python train.py --num_hidden_layers=9 --hidden_size=192 --num_attention_heads=6 --num_key_value_heads=2 --head_dim=64 --intermediate_size=448 --vocab_size=1024 --hidden_act="geglu" --norm="rmsnorm" --norm_place="pre" --norm_eps=1e-05 --positions="rope" --rope_theta=10000.0 --rope_fraction=1.0 --qk_norm=false --attn_scale=0.125 --bias="none" --tie_word_embeddings=true --parallel_block=false --init="uniform" --init_std_qkv=0.0381 --init_std_o=0.00636 --init_std_up=0.0381 --init_std_down=0.00589 --optimizer="soap_variant" --learning_rate=0.00434 --beta1=0.95 --beta2=0.99 --weight_decay=0.048 --lr_head=0.00469 --max_grad_norm=2.0 --warmup_steps=200 --schedule="wsd" --decay_fraction=0.662 --decay_shape="linear" --final_lr_fraction=0.0 --batch_tokens=[8192, 16384, 24576] --max_seq_len=512 --doc_mask=true --train_tokens=97580000 --max_steps=6415 --dataset="wikipedia_en"
Each number is 500 + 50 x the weight over its row's rms, rounded and kept within 0 to 999. Layers, rows and columns count from 0. Numbers have three digits each. The size before them is the row's rms in percent of the matrix's.

# gate: layer 3 MLP gate, 448x192, rms 0.157, rows 41-86, columns 0-95
# up: layer 3 MLP up, 448x192, rms 0.148, rows 41-86, columns 0-95
# down: layer 3 MLP down (transposed), 448x192, rms 0.146, rows 41-86, columns 0-95
gate41 095:484411537469441541566490442470507424481471528465507429491470498554470540600506501496500436466463513444431468473435440496495478440480467504522432501601475502578444554521465472459451432422499656479535436495407425459523525471477579520481464490519450527487512559505508532538500559430485580442
up41 092:434496611566541400456562510511489565548536497486561510394484525469535447486418504395523572470432485459455445495481439571512493490522454506470486387631507493575596450523606384456504544473506499421508330520510462536543463512564489528517476454548486409550540510497486525500451556546458534490
down41 089:501430450384454583408485526488526578494529473568473474500561499455496471539524509501596478553450526491451436467466527471517513531482494470446495469454475519501495503518428446464403389532478541549571506456374571483484574513476570383521569562528475474515453483523393469451458558432607498497
gate42 103:500492520477566509610519540536478558554590486353420473497505427500475635443534593629480470440554503467497466425481483565533490427545428554486498580468594569528378549562487528544530508532563516545557518536409548475565492458500535419537413553457440517436445463534508536471480542452403482487
up42 103:531492439510527501546530451426615512499543536526382546467497650501433490453476512468481546497454446504605497485561460517407504536493471436522489506500507511519493498501475542422543551472574421478461525528511514383460432455502494451555501508561560403564450509490520486448549557456437520586
down42 103:462436523535574427501509456420440508505436533486488472599555466538411569553452440541506411515490394453435543535544479549463503461485473512548472600529429465438553504456387484498463490548507555508515466617595548467487462436488488440397497450384485525510421489514470535483440477530421539525
gate43 105:562549560448522414486468408556455552484480426466547484481452585582499476473468532468512467466453487526551416448501479456558498493488524439536380438471509429530493483513569542488439552524539410450477512472574418426366521569567508599498576477434554543458538493503512525426454527446540510426
up43 109:533539466534524524424493533454489429480507450508495377531467447561453516480539553546498589439543484527510535508509525536528489516351514395557471551464482547446567467534672507489537405474528448508505473453564486516438508472484577450431525478491617558461545478484458459512437483517465549542
down43 108:563523445567508489447473429477502488497485508382516525523474571511541556420503451436443529544538551575552530534507453485480509404608541549414496459513503456442541486565420485460485449504484509538458530489530528582457470489500446506427537498460522474431490542530497581512482532467540554477
gate44 099:509534440610459482480471523483483525476515506547527535501463513486481534565552520548517504465462567522457547512583578434545460497400444511542444436544511491558492547462508386514521505532616425501505540494449431486514489426485519509500576496523482550560489495490495563525479546490500515477
up44 098:439589452569499544427471492487484512532544538521602464470455568514405563494570505497539501555484525483474540404531557535465348495441444501537396526526514468514578570470533532506485466535525464468547364558499517509450483517520536402506390557574583449435524487557538570526527471490547406495
down44 100:474483509486393512479523582490568553435477446499488519529482449466550453428478496500482502461470471478512421485427565409464482529568589397534605538485580416435503571547499537519398529427487460533487557580527499500539513523543406511569458462558558536505614568480490417380465514486495452465
gate45 098:476493517557451511398563405511531559561552564507447487563442438560534528536522542524458477513470465475423495508391512561471491482416482554506515515521512494467539559504494460451488479473505552580533535450550468495550518450552594605521524458494414432455438512468516428545554462459440538481
up45 100:590413501535532461539499415475426513498455470547451597497512477535482450482444355414407455510480438506545492467547464556416460485517520485519543486494490562519466492478427584527552533593417453443452457462531481529499553531528388452515460421566497502525507487505515436533435546560537521576
down45 103:434453593439508451475458469549479467502420527451438551538407480525501392478484471539399441466612535501554524508464464464532389503533527480444559544543519518454553520496558599530493519512458512492446498478461474553593497446582493572502493522503474465535470448517474479562457508542472560549
gate46 112:522516486506525515548521527466408519499350457471504537481510451450610536511511586424492530485564487448538471388497523511561457453484543530508596545478527500552457636509539513457528566521557637454460492507483507498524473502592588544475488561463544454500503418496511396487515547539486594512
up46 108:389516513474458500446505491586491507550504483513547508511531519478475612384496511570471481505519437493483486555425516410492544450542445522446541511494485455510442563589535520538490579419469577528501611567518460452518480421536500483506473433506421554474504575548542514381474533481472488491
down46 113:425536500520469523577545538437423524547443451483496494562495483440530451435488546437449513501526416451585528513453433519526547446459532499631469533483484451584454411448545442511528497586540464499539466485542545521534461451494419494383563539469527519510443397477547408477418503642575463524
gate47 106:515551469444535476524544483529470520447533500559530505528574534455461580502583543438509528474619446524569439541452509469580483482489512526527515474486516478484448446551409545504522467502482528440519563445463528573486602446422529494537442498473475596548491566507556556639512505554532602432
up47 100:536517457490556662469544522537463511542595472573453591539536428516520485542534531567421522492507537565601484554493519492492498519487466562482448500541434439536516442437479461576493509495489500491497529372513426529473578486496618452539543491491472554558573533529539405473536531546638466481
down47 102:422475481413449551496457504530480574460554488537435460502504525540504512468502497526525549456479395516480419487579554503410497454519504473517469457474511483483365518496463442542418519425488411553466529425465406553462604530551523537507430426515506498545438413471484425531445515449531441471
gate48 106:463581515544567525448483509432399555467542496544506542533496499503569489395395559521511453483431499499522496443504477498499497451472543448548486485540529472602450528555467451534516613511505468576555486476456446536491490464543484515528483400387511455487456527570489515498525557434510625475
up48 105:555500565527519590552534505540505526514427547456605401389405526453443454604540488491434578499533442513558557579529509441534507494462404520528639484489569562471483443524486543380453472490462498538466454429548664492481459468487505528516509509464424544540541487497494537467562514568497504482
down48 108:505514465511430444529543511522470462520584574555440502454503506438490455446552543431540542402514519468479535485588504435526453572490498476577530446593556457483402415497477541476510490403461450537399556569616433580537547439477543484536465515506452411452546424522442439486506561459507544481
gate49 110:573575527486497436462501454556489455506452431484475485417480584496501447441550518500493545552443498457467467534363546414594523568468572503467438463484541574543546405528571430605458546509502522524536542545556439591443424466536503467456503398528478470462608559432450504478496582552453514552
up49 102:531526563498515521443382509513503494494508520472442500481467438487435491528579422431520504563496495443498540555606610537482480504465504508476492543471554496507481624444531557525477487464490565595449528559511558534540472616490465406498602479457433525502410427445550417559481539490499475510
down49 095:431546447415490444309454471517526473532540485474507487513559516529600534585522551474521529624508498492517519498490493504476455578518519525484454457492478554516471457531545436509502528500526466503545481411498459534514513462559489508596461571575489458591540536479463534373406497435489582536
gate50 094:490457511496464531616514500475592479510617469504498583517504479579476433554537532502457509443498520600572448512439474469521526445461460461496466549538443451450486440510466387471538590468482570580395507447564487528503502398427456527523472483462530400493466616423444443561473406381579500512
up50 094:535426502445542470518558557476493491502485510615471458490458570483455469432401528486501548552485448468498480473463493562492514459558466577539549534514473543438515508489539650464386484548607525535522495585464545526482459475493523497492619507492466486522433543480536556437477466521480600508
down50 100:526417520474405449476512610597410557494433558504453532600485498493530394486539569536510557487561534554497467415440514507400400496501474498545525432496507530455487506532461529502482647597464511410464584543532528539495499551587479536489565437523519496495509468536475600463511469521452564513
gate51 098:532479538457534452517514557494492600552549529556456486513520515551464466453497579524462496511573465566470573451586591458557516518501468526482456516641397515477488574571511534520471572537509486479505523575602467491418483460452501465450577545524401581541521487444532397466553586457424549509
up51 107:501430444514420444518415490510455528550509507572455582508546467469468409524551556464462514582509467499572525493447437358607429420481548496431470500417546465517493559507476429525518493401498510488577439473531479615510395560461447567452479490592631469511543450445475505497470400570482458442
down51 109:488516503571462400478528444426461416435464406417641544549392543506585500493614481515472527402549610518511560507614478542420448452511508513465435498493510506520555429495464528561487456419462461485535479334476469583496515539503525462524434526480499434489512458516436476484474502500501497604
gate52 093:445543512504521551453503563508575410536478545443525467440493407533564525478590541500492541511430467540434549519454557496472516481528427538548500549516567491596608534559572400519448470483523486532504545512491544485477564510466541606441420463482535510418550455558545384485633541427432560578
up52 095:506490474530454537443542527467487465511544474545572514530412554478547475452523514510551476631464528433425471538472519527529537568552450476488515542461533592592498591555475512535514425514492487593487584584572460507539494492547522483360572628504525487505614359468525479492511514519476509496
down52 094:482544560521472504544503467425469416576589471381483436458492516513465492461495452447444454507540470437501501493514570487441549484537505512483442504506473566428592409513504532467489655537514519588473439499490438470519474526474451519500501430383464512508476500473558583520518532487434495507
gate53 099:447523485516483546439584456522524560555438465472506542463494548536533490529599479556595484561472522562455404497343481532568485536521480635469545461441478382517500494481491475610501552482493484496530527417470556430476527514517492475533598534480528478565507520565552533474489460571536532478
up53 103:556514523561412443410510442470505479493495486587458619501501466575503468490466506552529445422453507468479510496592496590517500526496543417552500514451460455438512558436462468552455464616512495507555415423441570538508485443497521508414527521569578435564432446688555440472514473496458470513
down53 100:549509474532494466529474443458585517433478619485502560426461563624494611488504465505518502401492564498525576563495452523527495459514493498527558509512525541515548498500481425569514582387471543562525423542532469450509540491552412628484516451378540454482512509574465481540580409445496414464
gate54 100:486573534564530445487534462415491511499532480425504506543528525555462557556550483419473435552500428467485526451454487439593545524455517522451570507498463523599427487471511512462460469433499436528486531518499428581501502527476494493457559478472508597584473516502566439485499576547523515505
up54 099:455462514457464484466437549540477439584531571613497508413455539568470516567563460467509410558565431500405492510450536473505555552442518585449479580538471555486519438458539507615545557508428540450520468479508502491496395566436570512526508508499497482513592536422513459422519560482514428550
down54 093:525459581407494471567467550522620593437488562465479566518500491496419458520519493462463418477508519437544442519476512494596482416590427433575422459489438484516591526482534484607470462511496538468529490466442582482496563564528523553406424553570522497568486543543531527396517527475478427505
gate55 105:625509502490472491463581512590606602499549535498501540474589523533521496491402498536538480529613576478547498467624469478582516482494423459508563434563584530447436566454593515461472506515538537426581552518477403485444538531487513543484429511522473458496558592454455450521539469550498496437
up55 100:487456512512520430452540438470465440563483531509575513478409520439501512482499478441502595577525603500555575469471383525594590481515498532445466597464461491507497522548579484482502511505438450392486483468465638519441507464499457446537572464583645520548500570482498533507523549332540471543
down55 106:470565569512543498494485450486507414537514554447573498457413475483442483454404484457524522542451410533549440683429488428388468505545601452428536483408548483562455518475436611511492497547526441454392558426529452448473500483424494521576580533515493493481465497560471460520526512518439469511
gate56 104:477553532558532504489491494481507531470480475478493438449495456461450528481529514500517419433437434540413487582477473470500489542357552498593611560434506554523447559547467546617374461576418548486532492494501494426429471485507487454555447473520523492474466506551518511541468418447412520529
up56 115:509503502617520467485453528489506471522510598468483445531501625480468506530528544584492473521530474412475488379611584426543474559480504475448481513502492398488620496511522528482385515508532568480464563515517564466489406500461443441531487494504526542407515531424515538559417563444509573408
down56 103:514542466365483561529506412454522464440456487456497498493492494445584515471488539419438551437489522488556461519510455553419538496370623571519468530486522582481505526610472541487455557518516613552528520522471503517548502551451424538547466446547464554470487569509513508397514493513446486532
gate57 102:501486466506462533588442496498534454465504510576514465518546431498582514452408485537455466495450552478483491514453450483583494479471446487503544498517527533513514419547505490451509450548557581554518508468584470489447445401399489550502480588487332509519508511622588492467459397444448514525
up57 103:450483451504559394449568477504525572574473493487527551508477543518437502402459563455434438454491543492430493475494423489577479557501608445512491443530475496459532579437547489543518498361548551606452420410497509603500517587469403407515511487571560556427490510460530544529498510496474515409
down57 107:528519465548497415360571500528489603496455446488520478554453518537504604501587462516461420554578516542555422508538408597528546532562479466492507523492444488453451535510570459590559498565543481469483548504538493446444466506503502446506546441536480487554431391412521506510626519601564561503
gate58 097:495608417587482402498451505521540526473476536501483596524576448505548528533505494474629479388542497431443543599541529462562584396449507568504534427577490512461514484544462386557497476541536594495589488504524527557435518528524561473495485497514467466476467526510561492512480516540372509576
up58 102:534479526554464498553531595530523511509484543550480587464456524468517583541441420493444502479443450484472518454585560582471374453552598529495470449519461517504442568462499546426432472516467492494495440459577454564528466539421464524537549537630563558580459488500575513507434557485478534543
down58 102:490493419486575491486526431465504433480547523575504565455549396581370526486449548491499532461584439557545483541465513442580460509501446365448563488516498476499574527527543525529406480506454366502484520491527546530540526408516514533468580496502521565569572514562489524526428539534506462525
gate59 097:481490424495520471448552483455442416575509545447449512563582525431529480471456510517540548419486512445417452478507554433497560481484483558449441473441512399507476572585562481480424532535386577541468458466596531540508482462521555394528463471551573600484617482418531562397532486531489471524
up59 104:429501500506441402499481468465551586497494538489475508582455426478545525507548465531414569503462462540488522565593530400528501498475449468487514427449468503536511379580529426436508523427558554553466509444427526557510491484499470441488456590471521547513466609514519516504495485509654474563
down59 099:565532530483520471513476439488473507525494481455489473450517476583571507491505421631533584566505453545567515454528467506471454452540592529491426532469443544545514566470545447552520468449564475442507483477511606537487459514438510428558480511528553525560568543483511484499544435522518513497
gate60 101:561551576520548407548530465466671554482431475531513508512569598383547476517540412557477569605449433509487522604461452511457540505514462474558463411502528523472566554529482482502500448451514453440486520427459414548468523567443457616460513519537463543556511561520548488542486391505452527489
up60 102:476442565583500538530498468514540542501620523525480485492518468490499473561462477541639466493492577514457600500486380529510567408436482501520460563425483510533420597508487471540503476559483515490619501560466561557588532572421444514443443473424560473454516501581459529458518508411470514607
down60 103:513485429580472493512627501531617556418452462544456567518482485484575505495551519519411469487552477468535432404439513500481466440543494468456533494409561490617525485464512494442507457469494513505609517587501594523530482498476546557543508561443503551549570504485547476487460485492465506453
gate61 093:446584391468435560474562568476557505457513512517494451494500565589558520453580502565483453544454435572532527506485403561559463596465509580546481625436529478526442470523568527510561524496458489482512429534557497528528553552472483558449516458561517502589454614487492523455507466453498492473
up61 090:503449503614423417394523456478422587563463467475540490495512450536471514516424420548499467482422375570564484411528509584497461494507466515505528494603497496477537537516483500606546518477510500500466554458539502447569520535478405461541513537501440456523500509499514507507429621558538572457
down61 097:560531467548449483459549505511593516461542544567549601494422499441498512458520466588499504489524405436509535517421422521480510478470627502456513484511519412464485537563506452473506479402484520490558524460553534555533539532612550489542438535488546494523609480483444598501491485479524405453
gate62 099:467470461419449569532470498474494521559459496506492486516533548542517508469523523537572468513370463622481542437505539562517467494461532528478658500444435526511507469569456486538524411532477545472456521528573504521556493524454516516504476621458461542535551437514480459506541563517599457526
up62 098:359545517532482591477494587454497567580466501520449504469532541447486459402563482536477481512484613541634566476541418506578504465486463506457400546561520415391461390507564580471477497480471486510470455489469498494580462567490498604601475437534528577508443517515502487511485396445524544546
down62 093:531484480482551549498581419465565506539561567527525507501540496503454514481416389495473475474582560500623452478533549469498442497522583468495465550415436535403437543489564460628524502476511453460510553420488505507533517499498572508610496515555564594569514468465533487513448591472538528499
gate63 109:555466484559514543572480536507553554520421480554510431466440467485428477560482417498603524530407473521540517508470498549522487471483414581540559459514573533562426458451466509454416492567464550545486454477539460522530522383503473374488471496465515488506445531452459502481518504544542533583
up63 105:409523431588503433556494456516455500491475505506505511502518548520550409586528545504409478422489415469464534517517546565469560440461543478514534476544495478511607517425484464444457463437522583515460514433444554421445580591559483522516469427565464479494498540553447433481508507566509521513
down63 106:619598491514419497432459523520511529455538470489523535502422484582571525510438592538419550572621469508486552472503572417495481472495436522414471453519506532435516539431512452599469571489521593478514539522483541550448507494456432488452475551450448545515528555404535498508583532534516523451
gate64 104:549482455490480504507616452547429451529503477496532519586550559528525536382545486498487517519527599536488546371512548457519504554512502456525441498459508510404454443517544573517591474513455514553569568502574498572443437478497492549491547471580415459500478613506581495466525490475574510433
up64 101:463501537521475511397517433492457435475505529600540498473500431485513499519665493513479438538467372598455518409461510455479452554505517479597488366603450510476502537435537561479461525583577477514482524476463512407523523530453516446520452592554542489488489532533585597504497580573536531476
down64 104:511528561463477453525411527457492473466474481413512488458626470566410560421558466497615530545512500473524450468555480413495448517598473535558454498451469540521495516501576578536541527596432449407571475478435430467426506481408552462426497553429464456519568490493566563389370516462499389510
gate65 108:572544521535519536434559445432497564547458512431449634568454561527555495480616538436573475433502550535562502439504472484464488468477514443433513507568576496454551474553587518398552515429500518435469554480604472436505502520412449462428556465442487534476543500552435439377464552473445483539
up65 100:472447471622472506467514548556557445558523461576597477492405515527420557523534601544535399467499534497479496524536533522485469483483494487517515482461427549510502419441520553537526550453471587568533532493593521613379497473441508459443624486535607516499471480480482457428456468546470490502
down65 103:478499467449534487554482451541490526423496380515516374581550415493534484427478464528489473533462432484471463487399540476486561486436460510427518501531472564517502588476491541484466581566532511498508534492432557444507536487586573462533515497586525486648442504478443520511501476555477504442
gate66 090:446449438511544445558475472557586478498490436523641508498481400418470544527520590607447511485384406536532469534445560525531615497618557464519532460556473459436488524578508480481503541423497467458550510481487523536475499424476546595478502470515529474470522526417516580556587522460407464431
up66 093:470538578531545518574451533513527436540534402515456483524514459557484406426474433539585437410581508545507473442430456436529526495564436587524516468576447393497580536514517400507541603534587490481499451510485504503546493510570484473554442552539438498543597519556533498518551548524548527481
down66 093:524414441450533578452529486573504429445434375548487529477542502447530438522424450422599503549392501524502477429472469467568571426480465524480367451458488562470464538531582510497441404471481522569527588503535509572403550424609492446518442456518480499458448514538491511430476393454509505523
gate67 106:532481538426438518492472572397516538512509507464491571517529520403586454495470516444485612454450518492480568564430460482444519539481531418474471421400540495534523498523512417466458545426491548511530372491531481523560555521466476518593492527442534522524587608554569502508491519474529578529
up67 102:481474490509510484483445471462563504601447518463439458469595440466513460529534483537506566474516527445536525466524455475521461521503544505596447431470510521634528558465560430511532457491533472455485469528590521539432449465467565469541493485498548540473475485323565537538513488463514463513
down67 103:475532497516541546581505450541534472469569455425593336530556468506542474481508475439479576509539532509567466452521456578522450505478523587520523508495510555544494505470526425477479583523506479393479457465531538497435542482540505452396483471525450502492389418451477440550530487487426407461
gate68 096:464584488524505550529532437445494499448560468446601584493509340423445534531450473477529427452548542541521463460533537498486483396496569486527501527482505348483566452452475522532485509472466477412537556488466431530515519509509539426556460500428419481574418507519481565494542512509440429431
up68 083:507528530500445503541609476539533504545492456560546445521550502568580344459494528633528442482478521458580482562412578508448450521491448536459442533537574510492542460541535446474421436453497498436504508537502463521602596505509486553564533528532476532452509405474558409523551450397532554434
down68 093:513446466552361486464548433420538541461563451488544508467589475445531451507550528537488471499605464528497519448509562523466469486426530501484484492514477442442460527492459512494462568454498452533552511494595429483588530419469509503465483509532427540406550476468448545484513421481533515485
gate69 110:478608596468569462513469460423526599557572482475557430467549437512435449446426564548500569467572550546521395498537622522517547475527566523529479460511511498486405463419520543569496546475428482467448467504529451535473440489557551593539508568572464470526460438520444461518511526552571477515
up69 106:527448512507461519499466558535531515511483476527460423574506497516512407450543507480553452502479461508575523535458497429608449463501536522473547604565593499483546460507505499436654589433392524485527521483468557521489433506490427429507476436591615405471520576439494497495499584444523528490
down69 098:437425462540529508550439400449497543508488541499464543473437534495576540543517547498487513500517543530379524448559488557541516531639483492460507426473510504494561531627577562591530485472507563450515559519520492541544526453542470550405515522496508430546426532591524544456527580412534515501
gate70 105:479508540546436445493526452521593529449538463510440457446533558544474498505529477566484458441612523381519497478569517555403467506571485492510496381564536444578408486481503479552480578542548537542470406396553485467523469468485515523487514572489440538507506562494487530482491426516420550556
up70 110:445432542461500525439513546490686597452533514552476485459465411497505431618566463551525488573437484524461415449450483596553438525537533455462454463525517540588515509509500482582394497538417511512515515415437508444552545411539535551486453483479472562524512535436479436530433433500481405496
down70 107:573533510537463472493386427537514455575512511585427478519458551600455434426407471546474496505480450458491526497527461511511558504472559456485488482499465520470531500565589533511534479570527569499523449457464638498504474461455522409422515540470535529454530495484526489481446516503478478561
gate71 096:488487560531530568545562471453473559458587460453557468451497485541517540508406542501486455475460461569613572561506406480540557508447537521456440509514468493447562435470517494491452576480521478500482510527486480509520467498505413425478526506529516507441556571418566512557465509427510404541
up71 102:577449539504437564566444592484554473496505466482458541580495497546510513416447488496380521455595518586398456476488535538430506456443524505488397460531547510484455512530524502511513472445516490504484521489503568494509528433566494430545478599526483505487534476605436442491509439460462484614
down71 101:472509483567540557523584601422481497559375472584471471443549525494383554471573502486499576452458536530599559471485505467533447439546541483485495456463504401599515482352502446532488479460510505522566443403450555511484554586496624638481550510535517486593466542545447553524557472440335530529
gate72 092:433517542590491425421381628474502525547493562505566608516425460541470549508557548420538460440454518493445544504584463480513519521467469525512513479553558583493569529476589570498475430513432544479540540541462432500496440566478472483451449487464606466557483457493493497527504507417506541549
up72 097:456621539418460450517462491544428532515595531531564548489513492422448527443624433437485515511365473474417490491499619465484490498526475562527468605404489491449527487451512551508566456437520605528438455493507484496484480507512546482535457496544487501487616496526517496530525433430544493500
down72 101:478516439522472498517476523528471470508523465488384476552496403446554465413389445469431551496472462412371511499475461581521479489497531479536530512521488497442404541422413499495508442490405550483508557468530371512494541434474543441433573473506485428547525413480494471551473475441517514437
gate73 110:531491417466631540474462439571565538557491507476500518449641497581491497599468539490484596419425481522526486504523460475507502512404451514438504514460529622485532479512456514530523498513476554481429468465518495527413462445491511432442534522506514549534573360544544474529513405571573480439
up73 105:433433505482543535468492528525471550545612484468475535491461502482595465513528466569591510482472500505472487441496555525479587499540517527532534491498557508524575556540541516500466523509532413430427558491495506344401499545506501468551457437551430438580435479556409423504446441511486513539
down73 105:513521513524594449533551515491595455480510551469587524469486403498502553632494492484433501459449497547508549532395441533407365413576541409434538544494542529450562586534519545465522514523518497499522470504477583397511475380525523596572526429457472541478512542510553479408474529434529506474
gate74 100:499431462548503472488522511533572628513432509503564428377443421429432464457498536405509563548439534523558489472529538440400573567497486507499513525422495440475531479495554492540516542521501415506458406594531552578491460463522530452563443506569564490534574550478553425511577422510482525478
up74 101:531513378529582513442486421499612541575440438424564516514519456468517492459583527513503453506511385491505506493477482509482501521455399516469577516529415502514584425566586442478515588511508486497433448491529513575521480576528560539536500502585525548579552559503497530554533649481459523492
down74 103:527529584538554409513469518501570516438470546514476624579445386523519515517516520516463588424560449424508480479538559470628474475478520535481463470472488461538473365513607535516474485466584409460496496539632521419446503517581522509492591507530496509426462550517483506458438540440478486401
gate75 106:541541513535491486470476499473496543520525539448460476482517515533522529527396434502541446468561462439461538524564584422394470410550587558509485551434468504526478521632563517515390437498416549575487447472551513605530449554571427576543556530501502541507463503492507457409587506502481454485
up75 105:535502585483545548467552488385515516507549518440528494544618463498551511500518415470516506482558489562507469449468505491461451525405493517540516549420531545562483528632516429400517500640565520607493510600463510450535433543585443425470531475586504574481492534394501490406508591557493394505
down75 101:460500499476503422557479468591551465513460514465477534568569547580448561616432518417564478537435429508479563447512525438508481453445459461586524458464535535567560448511478528457490578474512479473501442595562500459558552537525540485609503545400435497525503540484524531582499448552557492485
gate76 107:486560518521457557446444473476453544417462585561541484459476432464528505529466560515405485521512501491488520500461599542532566515500452468563560598477512506506450449521501570507370549515459564497550514477527405557569514553557550456461518519535477468598487498487497428514522585533517602481
up76 097:445484423453494446459477496548521500547528456542492599525535596447569474513522458521610478454497564491486568410513434427388465514432470574556479551450491520526493530509541476483487482503479581526512570545495477500511434530548585535453478530459449606476466492537501562407456462401523570588
down76 102:495489493515497501488537460335453574450471454503506498491422562457466512484556555491560592506508472466556475490477521473458443502461519560487379552609540498495473472485521527538427555475395439533369493430546521440453432529527446505506493492456511483448469601469538502548498485566474542556
gate77 098:589547519541533568483423538551436592479462537499541467460541501470452452448529465448524479575431517561534475531411451422453546470514543465451470485493628619404487500448523551413452462525553516530526489508526506498481487501390449503445461549506487526451463502486544443484451522556511455554
up77 095:495482562547481458433474417437550528439352536537477539387448540450570574439500541456529540466418537472433502555533488444491500529498444422436568499508511526487449533597463457469437488507475434558467489449464500451644522519475532528512601505459476519491530487455530443494560550523479545575
down77 096:477434453512483465545509609551548534601413546554456549484532476398423498531558535453521436512516476452524542537471547408513438493543523436388494565443459432494553490514516481465447474521384550534458592589413518515464508621424509538612496527501517536535446441488471542479569521565467501518
gate78 094:421428438434619497589516422517538545491490500489571547565422520507520487475443484498409559567461454536500542470422513539527493523544547555493422517598477473518504607471602485527504529448422444493504562560535474592531460555559506494545494480440411602583466429477410430395510485503529443495
up78 090:485551548489486562555492457476451545488426502447488452513485555479569487491433502477499426505546474489402526498540534499505522522500498386516511514527519412528468429555527562471475499545432435404500496344455470501575432484370505542517447449540423482455488529592554510400557526447386507442
down78 098:562483500542450548532487470457431414542526493515540509435579500556442553494508577502467558410547538649555424432417550490380471450528505507414464354526537553540591515539552511420522532536546568498486463500457488379507425569493560522499458525441486544458505533439507470401524439494517514556
gate79 093:469537532509554425472500464486505503527531428498491527427545407450530507488469543498574492458467580384493483488554489508528527488563411476463585533496514400491478537490558438533493462581480491529573538550426450464567518395517419506541457456509539513477511381531612475431472474451453538598
up79 092:507509516485513415503507529470498507518571567581462465479462545553412499519431558529590472498535602509519491503398432495537491422489426646529553525449516478488488476528522462422391432466468492531566556482516401492464515523503516494561524506590506493454442541533552517529463452507547444450
down79 095:505618482429554605448468447523534494462523432418581541542464490441491506505465412530415398613523454461548519483511472466407521442505573498488551500463495363501457510512481492557578492454473496537495392511469507555502475569470441434588451554476514522524520443563453468573461438504458512536
gate80 102:442445434566485412459441560596590505542477380527528466507523431528486544539535463466491510503411505558559493606459532489512441475416517528476548533403531574438517421485518497479504497445492533445506448518512475495527504549399494377482543461478569536492450510465469468428533571510447534503
up80 103:500436502529539487530483600552533496523433453575523486501526484504535504535546510474485501581516491502511430477527458571474489552464502539441478503510521486581589401503421527504457571531499426505548467511548434481488570546537508505547507395561522408568430532566429513550443458459560558547
down80 099:535500548551504567453483392510494483458444561504480501489502468443462498486472461458489508512532529520533480494415476498547499633519509407478562513408444430519467459476540441461444517561427435527494563478478557469573454512499559594573490454383481502511547515528528490422472596473518480446
gate81 106:531489495552452500458512468356587503546453493451554554472402420512526505492527452590502451564416500513462577543529475407528449470525560456497489456469465490412528490554507565472459524403512560519476498430425512469513435398408479552476482492491416527577495562576627540464523548599543506503
up81 101:436527571503539457496537483507480509510581515452577502531485584417507445498482397431592479492390456504489481475526412458555502543521537421437457574404557473495515440551537467537613520535450506643622393560510486483508539540443494553509529451529427423502560485488494475514431484544432500482
down81 103:515460469566422458484492456382580556458483501488401448506554524470508505533423518485413454499544497495485495418557400466551500611507558542492604587356564528489475532512552482495523518504464518576511454557517495518478469520593484528568523537485575528439551408430517449496466441456646502636
gate82 089:491532502529526540532555541491417542516482523422551466543482474580547471527458472555469454443435561474536497474489528510474465502523458437514491489491500449572439594542554597513469500463481585494484381470461498510580528496429480541549433602507511475512470492504542584508469535573496500507
up82 088:539517543539544543585512567439411563548563470474448465483518501513580477580514551516568434601447465473512500615470487532514558511464565494575494403512527506521431440535461516459535436514476459422484480530480437528455484505513495498497501506502504570458438435568465467414533401518610452498
down82 096:453500537487533467515574502464503441523458515498458412517558540423440439466444595438464514458567461530547540467499463501427520480462399525480502391572528423510484459480575461549386508508479464664517508380538480517529432515509514497512513536475447476510482477462442455553433544464497552549
gate83 094:476485566500476444518551543472487522420586501512539462519497527522489468576463505493541630499412456494537492507415426491462498512565400517438519468515457628460452493583613485447484467488533514533435361502474394476528532471536450429547569532458532397484547526471495559424486498457494582558
up83 094:475443505457441501548517456534472501447453480543600481492532465565479475437488484517471478560553584483484493466475480450410487414490586340488543533455517437531528405416509482475498592491504553509490519527546510518551460501449463538458552524582437456461461586508580573497511589540539450582
down83 094:496460474621586480490503542574493508488495537558506495443472565628543559506475381535444589406617455533447457382486573532545498577507456514488518456471470412565559467491508520562573464517538470429515531469384442556472574462526519524500544530553501444419483539589544537502550503430472437460
gate84 095:480411553510522480420439429551485334474462548580586439514420442545477460521471486545541496541507458450445543411454512545570503404473532496473522498637508562578565598506498475443490482479509507456430527529437483484438525502584533493505465506482456614415535507503532477430554429528556543446
up84 099:466502429485541490491550509499559587468472417517488591477471472484590457604519457502507448568442536515513421536417421488547457468454512472393608474453524469535525540526567532554488501382457511452520501496458482499570599559509455481446497500595569466530508522573589561531504465510622454478
down84 098:535553428539514484444519533511499494485509519502544491454549520443452518602471460515548497514491576468531554463445473502502511469431396588441521446442572457378522546456472532451585502504512570508522505508490454566457529510483503527508577534482424499439388448535446478525503494579511510504
gate85 097:543513454452537546511501553538554571463498550492531509454612489445502506491456551421556449491523541551490568534533483441450460498546581515498510595513622487575467566486517458518500629484540477450523430511520513538455508569521441505639501570570422499431606504517447527458541521453416332567
up85 105:631458481426461418513410487502524423556444538517555442487476541576416469434486409459474542524480525440489481489538495565528551554470505477458532543504465574503502470570576483545371492511524533445506514504479555529498456409417525545495455545426583535490457485460481564509448558495569585554
down85 098:473466477553442456550553489458527623530567567629536564478452487454500522443437434439524507513444451501502554516507509506482358479496510437505500516559543518482560434515505491551562477492469567524551481479556476510364479566477569378520472494502436589554482479438521477524486418483566587542
gate86 103:550468500598466445448503474538529485567505507580481507538541468629463516483554539540449519545539501438536408546523641552451497535525422531605534586551530438570493482540442511463474456453530471465615535473561388467507414603547447458499568515493567471506452467467453517470471515501533508480
up86 093:494410521485450461516398525547442371461461474523492600499517499414599498537550515464433500456514485597514547484465466467474438406469505448545506552481574480524495635482499411436525501563486509361466493486514474538508506512511489531564583504515457501451520569450536494437432447594513432480
down86 104:388454534524557441499464469399538443505446482538474501505576458605475567434489524582430619559614569540548454515468474536493504533513462536470490388513520507457437467444468458476530524464495467513489462381508534463572496589576421432446532471498539470581528488474555518567460502396520535540